From a checkpoint of a small transformer trained on Wikipedia.
Size: width 64, vocabulary 1161, 0.961M parameters.
Training: a variant of Muon for these matrices, 6855 steps.
Each number is 200 + 40 x the weight over its row's rms, rounded and kept within 0 to 999. Layers, rows and columns count from 0. The size before them is the row's rms in percent of the matrix's.

# o: layer 8 attention output (transposed), 128x64, rms 0.0784, rows 20-40, columns 0-63
# v: layer 8 attention value, 128x64, rms 0.096, rows 21-40, columns 0-63
# q: layer 8 attention query, 128x64, rms 0.118, rows 32-63, columns 0-63
# k: layer 8 attention key, 128x64, rms 0.123, rows 32-63, columns 0-63
o20,083,183,190,169,262,153,233,231,232,212,196,225,205,139,169,204,143,169,218,157,233,205,267,151,222,239,195,262,182,181,216,181,176,257,292,250,171,207,112,169,182,205,226,238,173,180,277,174,177,165,237,161,204,270,122,171,250,213,211,250,151,167,209,268,179
v21,100,190,202,172,264,156,183,146,200,251,182,189,233,213,253,247,226,143,193,163,226,262,218,245,181,117,216,224,193,179,238,180,131,164,155,229,143,238,207,194,280,210,200,191,212,187,172,263,191,137,208,238,194,273,158,223,209,268,309,236,170,209,219,224,153
o21,097,251,207,198,192,200,133,206,157,226,157,64,217,175,234,198,159,297,217,183,185,208,219,235,180,232,216,231,204,182,135,180,189,207,249,177,193,283,201,235,112,208,161,254,147,198,143,189,203,179,243,186,204,215,267,150,187,209,232,218,185,262,251,212,168
v22,092,270,175,225,200,229,247,236,150,210,201,222,205,210,167,321,106,186,196,166,195,242,247,224,186,213,229,225,142,161,148,208,268,208,188,186,264,199,246,159,189,196,237,172,139,225,164,144,223,182,238,264,240,214,261,162,157,146,200,169,224,177,246,185,157
o22,083,231,272,217,194,147,195,146,129,242,195,214,222,154,209,132,253,184,212,203,190,190,231,132,240,204,203,173,286,233,253,215,184,148,202,210,176,207,172,215,226,117,201,281,149,227,176,196,160,192,200,237,212,208,146,280,263,274,151,228,140,188,164,195,187
v23,098,227,186,246,248,174,260,203,164,175,185,220,206,218,181,152,236,214,204,184,141,149,228,239,169,150,262,140,161,216,148,218,209,185,209,197,214,144,203,192,182,292,207,174,242,167,189,200,92,119,278,190,198,152,179,174,206,280,186,180,251,199,155,152,259
o23,092,83,191,164,195,247,243,205,230,153,199,167,203,215,190,196,190,140,227,246,238,222,175,137,168,219,146,258,254,237,204,237,243,216,195,189,193,157,255,185,166,202,191,212,91,232,131,209,197,264,180,249,191,168,181,242,218,170,178,176,175,186,307,225,180
v24,104,208,226,226,223,154,245,205,194,234,220,193,215,287,245,197,163,197,163,224,86,243,185,227,186,228,201,164,240,185,184,205,225,151,187,205,208,210,246,226,224,232,199,238,187,156,159,133,263,251,140,253,211,120,183,133,272,222,182,173,180,159,144,281,233
o24,094,154,183,258,123,203,203,236,187,152,221,239,195,168,171,214,203,189,212,298,133,198,212,225,224,133,183,268,185,204,184,246,188,206,254,230,156,131,178,183,194,143,195,158,252,224,266,248,201,191,196,183,162,168,125,300,176,179,190,282,163,204,209,230,197
v25,103,205,271,225,216,139,216,229,199,276,184,227,174,249,190,130,142,169,222,264,244,176,262,153,204,214,202,278,136,191,172,224,221,178,239,163,209,217,180,171,198,246,186,157,209,188,194,190,245,142,190,217,157,239,168,262,228,144,241,135,111,160,153,162,224
o25,111,202,199,171,251,229,159,89,184,208,158,144,233,222,254,245,146,207,181,105,138,222,230,175,191,254,190,194,193,249,195,215,119,257,218,247,185,169,182,151,210,159,177,246,235,217,226,229,213,217,201,208,255,172,102,217,205,228,152,251,265,223,196,207,212
v26,100,221,172,231,103,184,148,214,188,161,169,284,182,198,167,196,283,150,234,224,181,223,261,198,229,174,287,230,243,176,277,243,262,143,155,193,203,167,195,231,188,144,222,172,212,220,212,204,198,118,197,171,217,151,221,217,109,193,214,204,223,199,202,241,152
o26,106,196,183,105,248,203,145,235,209,200,170,232,253,189,206,182,190,185,278,251,182,230,182,209,170,178,274,131,239,203,231,173,171,163,50,161,218,218,159,228,293,229,177,251,197,179,193,202,254,220,198,226,196,236,256,199,195,185,157,225,167,194,221,186,183
v27,089,236,231,130,205,218,201,212,207,242,194,254,219,259,191,192,186,154,169,221,251,233,242,275,140,193,174,240,217,212,216,230,137,247,225,162,193,202,253,242,187,249,122,207,173,259,167,146,291,159,145,212,156,229,153,245,196,196,169,165,222,234,105,191,171
o27,104,204,228,180,193,229,127,197,241,172,243,176,230,220,211,164,119,280,158,153,129,194,275,179,231,218,197,210,130,287,177,115,169,231,260,196,208,175,150,207,243,171,232,160,236,171,212,231,220,235,219,239,198,173,159,152,160,240,263,213,219,245,204,175,161
v28,086,209,163,195,190,196,120,152,187,162,151,209,169,195,186,279,183,183,183,235,173,111,220,256,275,221,178,196,225,187,280,189,257,198,262,150,171,288,228,159,233,251,214,212,213,210,180,243,294,217,177,151,269,205,187,152,225,178,196,231,168,193,168,196,241
o28,087,186,169,241,164,231,310,307,170,203,195,256,233,191,254,179,179,197,211,225,148,235,160,192,234,230,183,221,200,222,171,159,195,235,165,186,263,221,213,211,151,224,182,251,222,153,195,161,145,134,178,194,217,88,119,199,217,183,220,225,241,171,166,204,250
v29,107,241,129,183,231,203,248,178,228,168,176,167,194,244,167,158,224,147,236,156,140,112,199,197,278,177,109,249,225,153,210,156,246,224,221,177,202,194,193,213,109,209,172,199,244,233,171,154,246,219,234,230,224,237,194,149,255,172,248,204,150,241,251,247,206
o29,096,207,228,207,171,206,142,283,128,211,232,185,158,186,243,263,220,194,156,213,229,221,180,178,202,215,278,216,221,244,180,163,162,117,167,210,149,217,198,232,183,191,210,238,149,140,134,219,203,160,148,217,230,272,157,164,151,257,188,270,259,209,139,243,230
v30,092,233,160,177,231,177,183,186,165,216,202,206,142,213,212,231,197,136,193,216,237,325,199,222,116,209,221,188,195,168,136,121,252,198,180,203,137,182,220,277,195,258,193,162,240,153,144,219,238,200,172,203,258,179,189,102,181,227,169,226,181,172,209,206,135
o30,090,221,227,263,210,123,188,250,200,203,226,128,220,184,174,171,214,239,252,256,129,236,198,186,185,174,161,307,198,175,277,260,223,222,136,241,167,189,178,205,229,197,203,181,182,221,120,235,173,139,228,235,179,175,139,148,243,236,202,219,169,273,212,184,188
v31,091,216,263,208,241,214,184,274,129,178,196,251,230,142,164,169,169,272,249,248,195,183,235,209,332,177,185,180,134,220,231,233,190,155,170,217,188,211,165,172,168,229,188,153,242,131,206,204,242,210,198,180,214,264,221,224,217,238,134,196,235,224,159,174,138
o31,096,168,139,209,244,141,147,167,238,248,235,152,206,230,218,140,154,143,186,198,208,267,209,176,156,251,233,246,256,229,212,158,162,265,216,201,221,222,155,156,174,184,206,280,253,248,199,153,210,183,248,132,251,182,255,193,223,176,172,141,172,152,265,204,215
q32,059,199,180,218,203,228,153,159,198,174,258,223,277,100,147,236,202,146,148,211,129,177,234,194,172,226,235,223,143,207,178,266,167,176,248,233,180,171,205,209,248,163,254,157,173,155,176,210,241,227,232,157,140,183,266,249,239,253,195,203,151,210,284,192,220
k32,058,198,218,239,195,222,145,232,283,193,161,271,208,216,196,136,191,219,247,175,258,155,178,142,204,177,177,230,197,271,117,99,149,205,181,235,207,142,232,208,189,231,201,267,239,141,200,198,206,219,144,230,262,173,184,206,174,214,166,139,263,208,172,249,205
q33,093,231,205,143,120,242,190,154,194,191,174,215,196,163,166,202,265,179,193,167,178,215,165,122,207,173,252,266,216,192,216,255,200,230,246,97,204,153,245,229,273,155,131,158,136,206,186,213,202,219,236,229,206,250,274,190,206,206,244,227,185,151,278,189,198
k33,090,259,148,253,233,178,231,169,117,185,127,191,162,202,186,245,215,125,143,208,250,250,134,241,189,208,161,215,158,176,202,254,276,228,148,174,252,255,137,171,198,230,212,142,215,225,140,268,198,200,166,248,208,180,240,211,194,207,217,232,165,264,201,181,193
q34,116,223,191,147,156,186,232,186,193,196,160,203,204,127,155,213,258,180,195,196,197,186,178,145,256,177,207,229,230,169,208,217,156,230,219,152,272,160,270,204,254,206,114,126,185,239,133,188,222,248,199,195,183,220,312,203,191,227,218,219,112,157,254,213,249
k34,106,203,236,206,190,210,220,253,147,202,186,235,172,99,173,211,214,186,206,264,219,140,197,155,196,178,211,215,227,189,160,217,210,185,150,112,205,135,262,192,209,193,219,105,179,284,158,244,150,240,192,261,119,228,243,241,212,192,198,221,164,267,197,211,255
q35,081,184,217,165,125,160,135,244,171,184,197,189,244,138,190,178,279,190,224,247,119,183,181,219,222,163,195,294,262,209,186,198,182,267,184,193,176,159,200,167,236,204,147,203,212,244,146,142,203,229,215,286,168,227,226,234,165,247,107,189,202,200,251,193,179
k35,099,198,230,190,235,209,183,121,242,196,241,93,246,229,219,178,178,227,252,176,134,207,244,195,199,209,191,185,251,290,198,219,187,192,195,321,186,230,158,205,219,156,181,218,223,193,205,169,239,174,170,175,212,181,109,165,230,196,161,200,280,135,237,161,178
q36,083,254,213,194,179,274,174,180,159,160,148,233,212,185,198,196,232,215,200,110,154,225,176,117,216,115,253,242,218,163,215,254,144,217,254,122,235,190,160,220,178,209,153,150,184,208,208,215,180,249,228,233,221,241,221,193,234,238,216,283,189,211,276,250,165
k36,076,205,192,220,197,192,217,231,212,157,142,288,271,234,190,251,250,202,179,222,183,220,124,199,223,169,197,182,209,96,297,274,203,206,184,202,193,186,160,174,179,257,199,157,143,247,179,215,241,191,181,191,211,204,242,290,200,235,228,247,154,202,220,185,288
q37,065,200,226,182,248,211,182,277,207,213,144,193,216,207,236,160,228,211,203,172,203,255,197,219,196,148,206,118,148,142,166,160,198,155,127,190,265,298,183,183,127,243,250,208,246,168,232,126,181,184,151,159,250,161,112,172,182,202,156,213,193,217,208,236,188
k37,098,173,218,163,175,238,164,167,281,162,263,210,231,220,250,166,156,263,243,169,191,170,245,208,193,217,195,222,229,227,181,111,137,202,241,212,109,153,220,245,195,212,219,270,193,173,239,167,218,235,215,204,239,169,182,185,134,207,142,126,215,135,192,169,130
q38,046,259,179,265,217,208,180,217,205,193,269,191,136,231,218,158,162,184,248,192,219,154,205,234,201,146,138,219,158,269,178,140,212,196,234,189,120,144,156,191,186,181,291,336,138,190,204,220,184,188,236,232,202,199,229,165,170,203,196,165,243,213,208,182,162
k38,123,219,178,163,193,235,153,160,279,198,222,177,231,258,244,193,204,251,237,127,188,212,218,239,208,195,194,218,214,224,208,136,184,194,250,227,147,167,161,237,184,203,220,326,202,143,208,126,206,211,199,154,241,151,197,170,167,180,183,132,231,171,223,193,86
q39,086,133,234,276,160,224,204,188,245,176,187,171,231,263,240,201,139,179,189,220,280,254,197,189,219,179,231,217,224,197,274,240,209,132,214,269,160,245,142,270,213,295,226,202,226,147,198,148,209,221,174,201,193,165,158,212,255,142,188,178,234,184,142,234,198
k39,077,185,195,194,149,254,182,221,185,260,83,124,179,186,260,212,211,234,144,180,256,220,203,297,224,162,247,218,214,170,169,205,262,169,189,171,197,200,240,228,208,199,193,204,153,224,159,116,225,158,270,219,165,184,211,146,278,198,199,224,184,202,226,208,137
q40,083,119,195,218,154,212,188,224,158,208,154,248,207,163,192,217,144,210,185,194,142,189,234,94,195,255,190,171,194,240,226,204,222,226,269,210,231,198,230,230,278,219,150,220,183,154,211,228,225,182,238,136,191,228,272,183,239,306,231,157,121,159,195,194,229
k40,089,223,182,189,239,234,145,250,239,184,221,192,264,212,186,237,148,181,204,158,253,216,221,145,154,225,258,175,177,230,226,131,130,183,179,225,288,161,216,262,176,158,162,274,134,208,245,158,241,191,198,220,264,108,187,181,168,263,222,200,175,184,170,192,216
q41,094,220,293,240,187,209,195,208,226,217,207,109,105,169,169,174,171,230,255,302,202,153,231,197,191,238,169,234,172,214,190,175,132,200,211,226,195,241,187,203,242,146,180,232,227,140,159,134,259,129,169,191,148,201,163,260,195,207,245,244,231,228,202,213,182
k41,086,125,212,224,188,185,199,257,263,185,247,156,255,197,158,191,157,175,198,215,177,205,184,189,169,180,153,235,194,267,221,178,168,157,189,206,177,235,212,149,129,209,193,124,302,231,92,142,238,201,197,314,204,195,192,206,146,214,206,182,175,195,231,176,214
q42,074,251,176,233,161,160,254,178,208,153,221,191,145,194,207,170,191,134,200,199,154,195,250,91,130,200,231,222,228,201,204,163,237,243,86,218,212,196,173,159,224,137,194,221,199,197,133,214,254,193,233,195,196,159,196,246,225,198,177,233,163,160,305,156,216
k42,072,232,153,141,155,188,165,178,210,187,242,195,194,165,238,222,258,248,197,142,222,185,168,195,113,152,270,192,262,265,230,246,176,311,190,190,183,176,218,158,163,182,158,261,183,160,211,167,255,234,275,188,204,200,207,254,222,180,168,157,221,230,258,232,169
q43,091,186,184,261,94,248,179,199,211,176,195,267,206,226,124,262,208,139,206,200,268,123,247,167,227,178,189,204,134,172,190,197,142,204,156,148,153,205,233,199,218,249,235,192,196,261,202,207,249,197,212,222,168,260,176,178,171,102,192,232,231,150,227,213,229
k43,084,132,121,211,138,255,193,213,182,231,201,143,226,211,190,233,222,222,165,167,171,145,227,173,233,180,177,152,214,195,225,214,181,191,176,233,170,192,134,299,190,251,244,229,302,219,206,165,229,218,241,191,175,224,216,185,212,86,220,132,240,171,187,254,174
q44,078,252,184,177,229,213,212,174,213,204,248,192,158,241,249,233,246,229,123,244,230,178,244,121,211,173,244,266,179,210,214,129,203,174,215,220,243,119,170,261,260,205,204,151,275,185,181,209,195,229,189,173,217,200,130,205,163,230,226,152,220,235,168,184,312
k44,078,259,156,212,156,135,176,210,218,214,195,210,179,179,191,173,127,251,194,184,126,136,185,166,204,228,222,191,159,197,249,168,302,180,218,185,213,207,232,191,98,182,196,244,124,103,183,255,224,203,207,228,161,187,268,181,143,180,226,157,172,193,171,161,224
q45,084,213,240,256,148,212,189,155,137,218,257,223,257,222,197,235,211,186,208,257,261,194,225,218,278,206,122,205,165,183,226,176,232,167,234,199,233,164,227,181,177,224,127,239,238,187,193,144,199,256,231,173,234,143,157,107,200,173,205,295,162,132,196,181,177
k45,086,192,220,203,195,231,249,132,102,154,248,105,255,141,166,225,231,194,239,227,273,177,220,183,219,150,287,213,204,159,191,236,230,277,228,166,222,235,156,177,156,160,231,233,228,219,180,224,206,193,185,269,204,183,219,198,146,228,212,227,144,179,184,191,264
q46,090,165,184,217,151,204,268,209,244,163,119,265,177,186,183,248,173,239,159,172,174,196,235,163,169,158,165,234,199,204,167,243,208,200,188,204,209,215,238,196,157,82,223,180,191,201,276,121,189,255,252,213,259,165,209,269,161,261,180,243,263,215,172,186,168
k46,083,166,139,171,213,223,237,211,201,269,212,170,211,195,257,189,226,193,164,123,233,214,193,122,168,206,192,229,248,193,181,301,214,203,169,133,170,318,206,178,258,240,184,195,141,172,238,204,168,172,131,149,249,161,245,242,194,221,220,208,273,198,205,195,210
q47,079,154,210,213,165,204,159,256,295,210,260,229,214,162,160,219,239,208,150,181,198,291,156,209,139,235,186,234,178,186,192,164,191,205,208,135,265,176,173,109,189,168,234,143,210,164,190,228,157,257,201,166,173,243,140,229,238,272,217,174,219,209,227,242,137
k47,068,240,271,201,160,196,171,225,186,212,292,214,138,196,175,152,202,131,268,210,166,137,210,227,173,296,208,162,216,185,175,227,235,238,161,219,212,176,184,268,168,141,285,159,125,179,194,219,226,175,210,265,234,232,178,225,153,245,212,169,236,172,191,234,176
q48,080,278,220,148,168,225,189,159,195,163,220,258,252,198,162,175,236,123,179,231,162,263,232,198,215,254,224,158,179,214,206,225,218,142,265,245,130,227,167,241,234,243,184,187,196,210,238,208,211,154,147,168,159,183,182,259,198,223,165,187,197,155,101,228,110
k48,076,236,248,208,203,152,217,221,159,198,213,185,255,138,157,246,231,206,211,169,163,200,142,247,201,209,212,197,210,264,216,191,166,152,204,139,180,236,97,171,220,129,234,226,148,268,156,264,231,196,127,197,131,171,232,183,198,230,228,261,231,235,164,245,136
q49,084,147,188,133,230,270,226,165,171,304,133,249,200,172,222,197,202,214,222,201,175,149,156,127,248,142,191,248,251,131,189,158,223,137,195,156,219,166,211,186,263,201,204,151,211,244,162,212,182,211,234,200,166,260,255,209,180,241,250,255,224,190,230,224,171
k49,092,103,197,220,224,194,225,163,232,223,232,211,216,280,267,152,137,245,235,150,228,221,163,251,191,188,193,227,212,194,230,149,218,181,230,221,164,227,179,201,162,162,251,228,175,156,257,159,210,168,239,152,228,229,151,138,157,187,253,200,282,121,231,167,141
q50,088,123,228,254,211,211,207,186,262,141,151,248,245,165,266,244,209,228,155,307,189,194,192,186,247,179,233,244,224,254,202,156,199,169,158,183,202,199,180,199,208,213,143,173,143,186,225,246,167,188,178,281,281,199,224,195,179,150,241,228,193,197,204,283,142
k50,084,137,159,146,203,245,173,216,233,241,212,161,212,217,254,141,122,251,142,203,130,203,233,225,196,168,159,226,225,238,241,202,164,255,216,204,195,251,165,227,221,231,248,245,141,170,225,186,208,167,214,283,160,185,209,263,198,170,217,265,254,169,155,180,111
q51,091,217,212,262,213,186,193,210,245,275,183,194,152,260,253,142,158,245,201,270,218,201,244,166,180,198,193,213,145,176,225,235,209,192,182,183,289,221,145,191,120,219,280,185,172,256,247,210,215,197,178,213,198,223,107,179,283,260,148,213,240,206,156,213,203
k51,089,163,253,204,181,137,229,196,199,199,224,186,128,156,183,212,217,242,178,185,226,247,85,206,127,224,188,197,223,137,211,163,211,209,117,195,246,227,163,250,207,269,209,155,166,257,144,183,207,136,222,233,193,248,213,233,166,187,189,188,195,300,176,168,250
q52,089,171,220,194,186,184,249,212,250,222,201,180,284,166,181,192,228,229,291,196,247,111,183,169,222,205,188,263,190,174,264,128,193,162,281,200,158,202,214,169,274,232,193,180,123,160,233,217,221,214,286,188,178,186,213,193,169,281,177,187,145,180,199,184,152
k52,090,229,145,149,207,189,272,221,236,233,166,194,241,198,217,209,149,136,157,139,225,177,275,291,243,221,211,175,224,131,221,162,215,197,177,309,201,254,146,195,231,139,204,203,165,261,196,170,237,222,133,241,202,152,160,222,193,210,181,214,185,194,227,202,261
q53,089,239,247,202,205,203,193,197,125,275,188,128,159,246,183,219,140,158,201,269,157,194,151,274,217,125,263,163,199,169,223,232,216,210,191,240,237,191,157,244,283,186,167,213,232,206,246,219,213,243,255,182,215,245,192,150,163,133,160,189,206,193,228,279,195
k53,081,162,195,243,225,249,233,170,202,317,184,207,272,216,121,211,246,178,224,244,172,233,160,195,244,108,224,167,163,201,199,202,246,204,190,176,246,191,188,200,260,171,188,212,187,132,146,232,224,160,233,187,170,213,132,187,281,205,139,136,152,167,200,191,222
q54,089,221,159,247,134,203,254,199,202,215,224,211,179,164,179,324,230,219,173,209,228,136,226,218,180,233,216,182,147,248,170,212,159,196,197,241,189,179,146,264,176,193,206,241,140,138,146,218,88,154,137,191,195,168,198,196,231,250,160,222,192,267,226,231,224
k54,092,280,196,231,174,204,171,250,253,182,223,205,271,198,163,165,235,205,207,134,183,142,237,242,212,228,236,167,205,175,190,211,169,177,181,215,219,219,224,195,202,271,222,196,328,214,203,161,228,156,225,222,212,157,187,206,125,128,163,215,188,133,92,237,205
q55,085,221,196,248,209,154,156,198,230,195,218,140,217,215,203,267,208,187,225,150,178,205,261,188,196,173,216,274,156,251,219,226,303,147,212,191,176,209,180,228,172,197,210,189,212,245,178,165,193,271,230,227,157,162,275,107,190,211,275,162,214,248,285,217,136
k55,070,170,242,245,135,144,176,232,141,254,220,171,244,131,173,193,179,165,215,166,231,204,189,202,231,179,185,208,274,201,178,231,232,241,347,260,254,243,228,198,151,167,175,170,229,144,189,233,232,200,238,167,213,172,249,282,228,201,175,210,177,238,213,212,202
q56,080,177,184,153,168,148,165,209,213,211,320,190,160,208,211,217,212,222,212,220,175,250,186,209,229,205,259,194,266,170,212,219,176,250,214,196,206,212,190,203,137,209,212,215,169,124,231,169,242,160,241,126,188,212,344,246,181,119,261,227,207,179,190,194,174
k56,085,224,217,163,155,225,216,203,248,189,265,218,192,175,247,244,170,171,177,249,225,197,192,145,250,178,189,287,154,222,142,163,180,271,210,206,230,162,265,163,208,221,240,176,189,192,132,254,235,281,220,131,211,200,162,147,224,142,251,290,185,225,198,224,162
q57,088,110,213,250,322,189,240,155,185,211,205,225,164,155,184,183,243,171,239,269,163,244,228,175,166,173,180,176,189,203,200,184,177,184,179,189,119,215,254,246,149,221,170,215,165,314,240,183,111,208,220,177,201,180,204,200,229,190,243,186,180,144,212,165,218
k57,078,191,240,114,214,147,146,166,187,206,167,193,171,240,224,224,185,140,194,192,226,241,227,183,224,212,223,229,152,233,203,254,180,204,237,166,268,298,196,251,188,152,216,290,279,226,262,113,211,207,227,165,142,247,195,218,209,179,168,164,206,242,237,187,152
q58,082,204,246,225,263,91,207,141,183,270,303,234,204,190,194,208,163,191,178,250,176,135,248,159,205,241,215,246,246,131,203,310,168,247,186,232,203,162,218,216,233,242,213,245,218,191,170,171,139,188,224,221,195,261,175,158,186,184,213,184,206,199,189,169,196
k58,078,164,239,200,269,140,171,140,153,203,226,182,252,199,259,140,214,251,155,224,154,194,250,215,199,211,237,272,186,198,131,206,229,195,133,237,222,175,169,191,227,134,266,219,195,184,127,217,192,214,248,107,223,241,244,147,160,148,191,161,189,201,155,227,213
q59,080,180,178,222,199,227,178,218,194,199,200,142,330,212,182,256,254,230,188,202,137,186,222,176,173,172,222,252,206,241,248,311,145,175,215,144,220,224,231,226,156,199,185,168,250,140,207,213,194,178,270,102,217,155,202,174,205,230,181,167,196,191,236,133,192
k59,077,210,220,229,263,299,154,213,151,177,274,254,162,178,145,273,211,204,109,105,208,199,203,212,211,181,233,247,216,219,263,232,259,226,194,250,278,246,211,177,219,179,159,192,201,228,189,237,188,215,197,108,212,219,175,177,192,221,220,202,189,210,211,203,264
q60,093,167,183,278,224,130,176,304,235,186,171,246,255,246,235,176,184,131,287,196,185,196,180,220,163,194,218,214,206,243,154,174,212,244,266,171,137,266,204,204,196,161,234,170,244,175,238,205,186,167,187,129,210,245,127,273,210,183,188,245,170,215,181,202,195
k60,083,208,180,124,256,230,177,191,215,186,182,220,284,193,167,172,237,166,172,251,160,211,197,226,183,181,157,164,247,148,212,237,219,151,122,161,282,227,188,244,130,186,181,153,219,223,152,177,170,265,165,229,170,197,162,252,171,127,212,189,276,222,274,169,184
q61,087,221,228,175,146,233,175,168,178,139,195,153,187,166,163,232,195,176,228,226,169,220,160,169,188,219,144,186,282,195,206,173,211,246,174,124,251,188,163,242,219,187,153,283,170,240,259,162,131,184,152,242,245,196,169,195,134,212,175,286,292,169,197,226,235
k61,081,173,152,187,234,236,219,186,209,211,193,119,172,217,228,109,184,159,192,199,160,175,208,155,163,245,214,141,218,338,174,159,231,221,231,139,214,204,219,156,210,192,288,239,252,295,224,222,155,207,242,187,217,225,223,181,240,244,180,191,238,210,197,160,222
q62,086,197,194,117,200,202,160,176,201,217,186,198,215,203,190,148,236,222,148,206,205,243,154,201,130,159,220,256,124,190,232,200,210,194,137,204,211,251,152,203,235,223,265,268,234,216,159,154,260,194,219,151,251,224,183,189,172,149,221,318,212,213,95,211,203
k62,088,171,124,219,185,206,316,226,149,165,198,250,206,170,250,173,205,171,253,139,179,216,178,175,184,214,192,217,164,170,123,335,196,216,175,184,214,178,211,145,135,220,164,223,173,199,144,222,192,203,238,250,154,248,170,152,228,202,226,217,155,243,224,176,208
q63,078,202,212,174,217,220,177,252,109,222,202,240,221,229,269,198,191,260,275,180,227,106,224,145,163,219,228,184,177,254,161,211,111,204,230,185,267,255,169,195,263,194,161,232,232,182,245,139,192,203,136,232,163,173,175,211,180,163,222,197,266,166,176,157,230
k63,077,172,226,231,198,150,239,164,190,115,154,222,177,197,258,289,180,242,246,134,198,169,238,196,158,175,194,163,178,226,237,109,243,174,108,172,284,222,245,190,186,242,283,191,234,192,202,183,165,205,192,238,248,188,190,234,200,172,164,251,185,199,262,197,203
v32,103,240,184,209,168,232,165,223,189,159,199,225,142,157,194,233,251,181,263,278,242,223,147,161,189,154,221,286,192,220,115,121,251,207,197,163,162,242,181,207,229,144,230,243,173,224,183,116,150,204,207,243,241,211,210,196,131,240,221,260,231,180,210,152,175
o32,105,158,212,189,181,210,213,226,192,214,178,180,170,154,232,198,158,266,269,314,146,169,168,208,238,165,237,161,173,156,231,237,229,154,164,177,238,249,248,184,229,222,167,165,199,169,221,249,214,210,142,234,122,145,301,161,189,206,236,179,129,239,202,181,233
v33,097,191,159,199,238,115,156,210,195,225,145,213,236,208,227,221,167,175,228,212,183,154,159,318,196,243,158,173,140,229,209,257,193,185,255,243,229,157,209,189,231,126,280,231,207,206,219,132,182,206,289,189,126,182,234,212,211,190,201,181,204,212,161,217,278
o33,098,200,157,243,184,185,241,172,218,195,186,170,131,183,243,199,133,212,110,139,280,312,237,141,127,270,177,219,190,196,164,180,215,249,218,169,191,162,206,220,195,195,184,259,194,216,260,195,178,241,218,202,232,180,119,172,261,188,177,239,232,158,194,221,204
v34,096,175,201,217,278,159,148,169,180,231,232,132,221,196,209,162,185,124,237,269,234,141,153,225,203,206,220,181,263,231,122,193,204,141,238,230,269,268,151,223,180,144,229,201,231,227,192,274,201,212,231,177,155,124,252,142,196,235,196,207,153,201,191,212,178
o34,092,184,188,226,242,254,249,241,130,197,157,232,204,190,195,206,223,234,195,185,208,160,201,116,234,154,183,209,180,161,293,139,242,236,276,143,221,239,172,195,172,199,172,237,271,219,260,145,190,153,211,194,200,137,141,240,161,215,227,173,258,231,155,183,133
v35,086,237,213,145,214,204,138,262,187,197,188,143,261,267,155,152,170,241,171,214,225,209,246,247,189,125,227,247,230,143,252,293,207,184,263,270,266,166,250,217,175,142,178,212,148,215,191,188,218,203,214,239,172,231,251,155,181,143,243,212,204,234,199,185,178
o35,092,244,262,224,176,275,204,108,255,123,185,168,172,170,191,232,244,189,193,191,191,214,160,160,202,196,191,172,166,235,191,124,188,237,123,216,194,198,148,198,192,249,236,242,203,274,239,204,162,181,121,198,237,223,208,223,167,270,265,239,207,113,209,185,212
v36,115,247,256,147,210,287,157,190,198,141,170,167,160,179,192,235,300,248,227,239,225,234,180,241,211,198,229,239,219,202,221,177,181,207,153,107,205,249,238,204,133,171,206,202,166,185,186,233,219,209,210,151,264,167,277,180,130,284,177,213,189,191,225,230,160
o36,125,194,229,185,193,235,156,251,136,196,205,205,148,170,172,237,255,216,266,254,207,156,159,206,212,139,164,173,246,210,273,168,236,163,100,95,198,231,173,194,255,207,190,144,182,222,174,240,165,201,231,276,187,196,257,146,201,246,242,239,196,213,170,173,189
v37,115,259,179,245,156,99,172,175,209,169,195,219,224,190,161,237,200,186,239,194,167,171,153,245,211,133,215,221,211,252,181,232,291,166,186,176,170,279,162,205,165,183,193,259,164,213,219,181,230,191,243,200,177,253,276,245,153,150,214,287,231,244,187,141,165
o37,098,214,181,143,171,235,145,186,176,220,133,196,119,175,187,247,280,247,234,257,242,210,208,228,149,171,253,236,158,166,210,172,225,164,185,246,144,246,231,146,225,237,183,181,175,181,192,234,206,275,190,233,187,195,178,194,182,236,184,121,175,198,173,164,321
v38,091,181,188,307,210,256,185,200,212,169,223,162,202,125,216,172,235,155,182,141,140,160,163,231,201,209,151,170,138,175,239,218,134,154,265,166,195,270,206,257,206,177,184,281,124,195,148,181,217,224,172,224,137,150,195,211,211,182,207,260,220,195,146,189,176
o38,090,159,176,167,212,218,149,120,199,182,154,227,130,130,253,213,190,185,172,253,225,208,217,144,178,192,185,237,229,233,209,277,202,216,249,168,270,263,294,172,250,183,217,160,212,250,182,129,186,212,216,197,235,182,189,146,191,159,166,145,262,223,268,220,191
v39,107,154,225,196,156,160,215,216,233,121,194,225,195,206,224,213,190,225,197,203,176,203,228,205,235,157,109,160,158,156,248,179,209,243,237,224,193,278,219,260,263,154,200,152,183,171,186,140,262,115,150,201,218,232,200,210,162,200,159,102,181,195,228,288,238
o39,117,195,226,161,227,214,198,121,135,244,227,161,198,189,174,152,198,176,182,168,169,178,214,184,126,253,212,237,230,134,234,269,208,271,137,223,161,186,255,202,165,173,175,260,199,208,187,132,209,260,211,154,173,246,186,161,297,265,189,238,154,190,256,205,201
v40,096,194,172,179,189,172,272,213,147,284,182,140,161,167,165,250,235,256,209,161,186,230,115,256,202,169,252,183,236,180,191,140,232,193,217,210,190,220,195,226,164,239,247,226,139,185,164,149,130,176,236,283,220,238,201,264,275,179,206,160,231,193,225,160,162
o40,087,180,149,144,108,189,190,237,241,192,195,233,186,221,189,264,223,160,187,169,246,216,217,173,219,101,224,153,214,164,187,176,214,215,271,197,230,196,227,215,227,191,214,134,189,240,180,220,233,263,151,221,246,136,218,114,189,282,143,216,159,279,211,234,208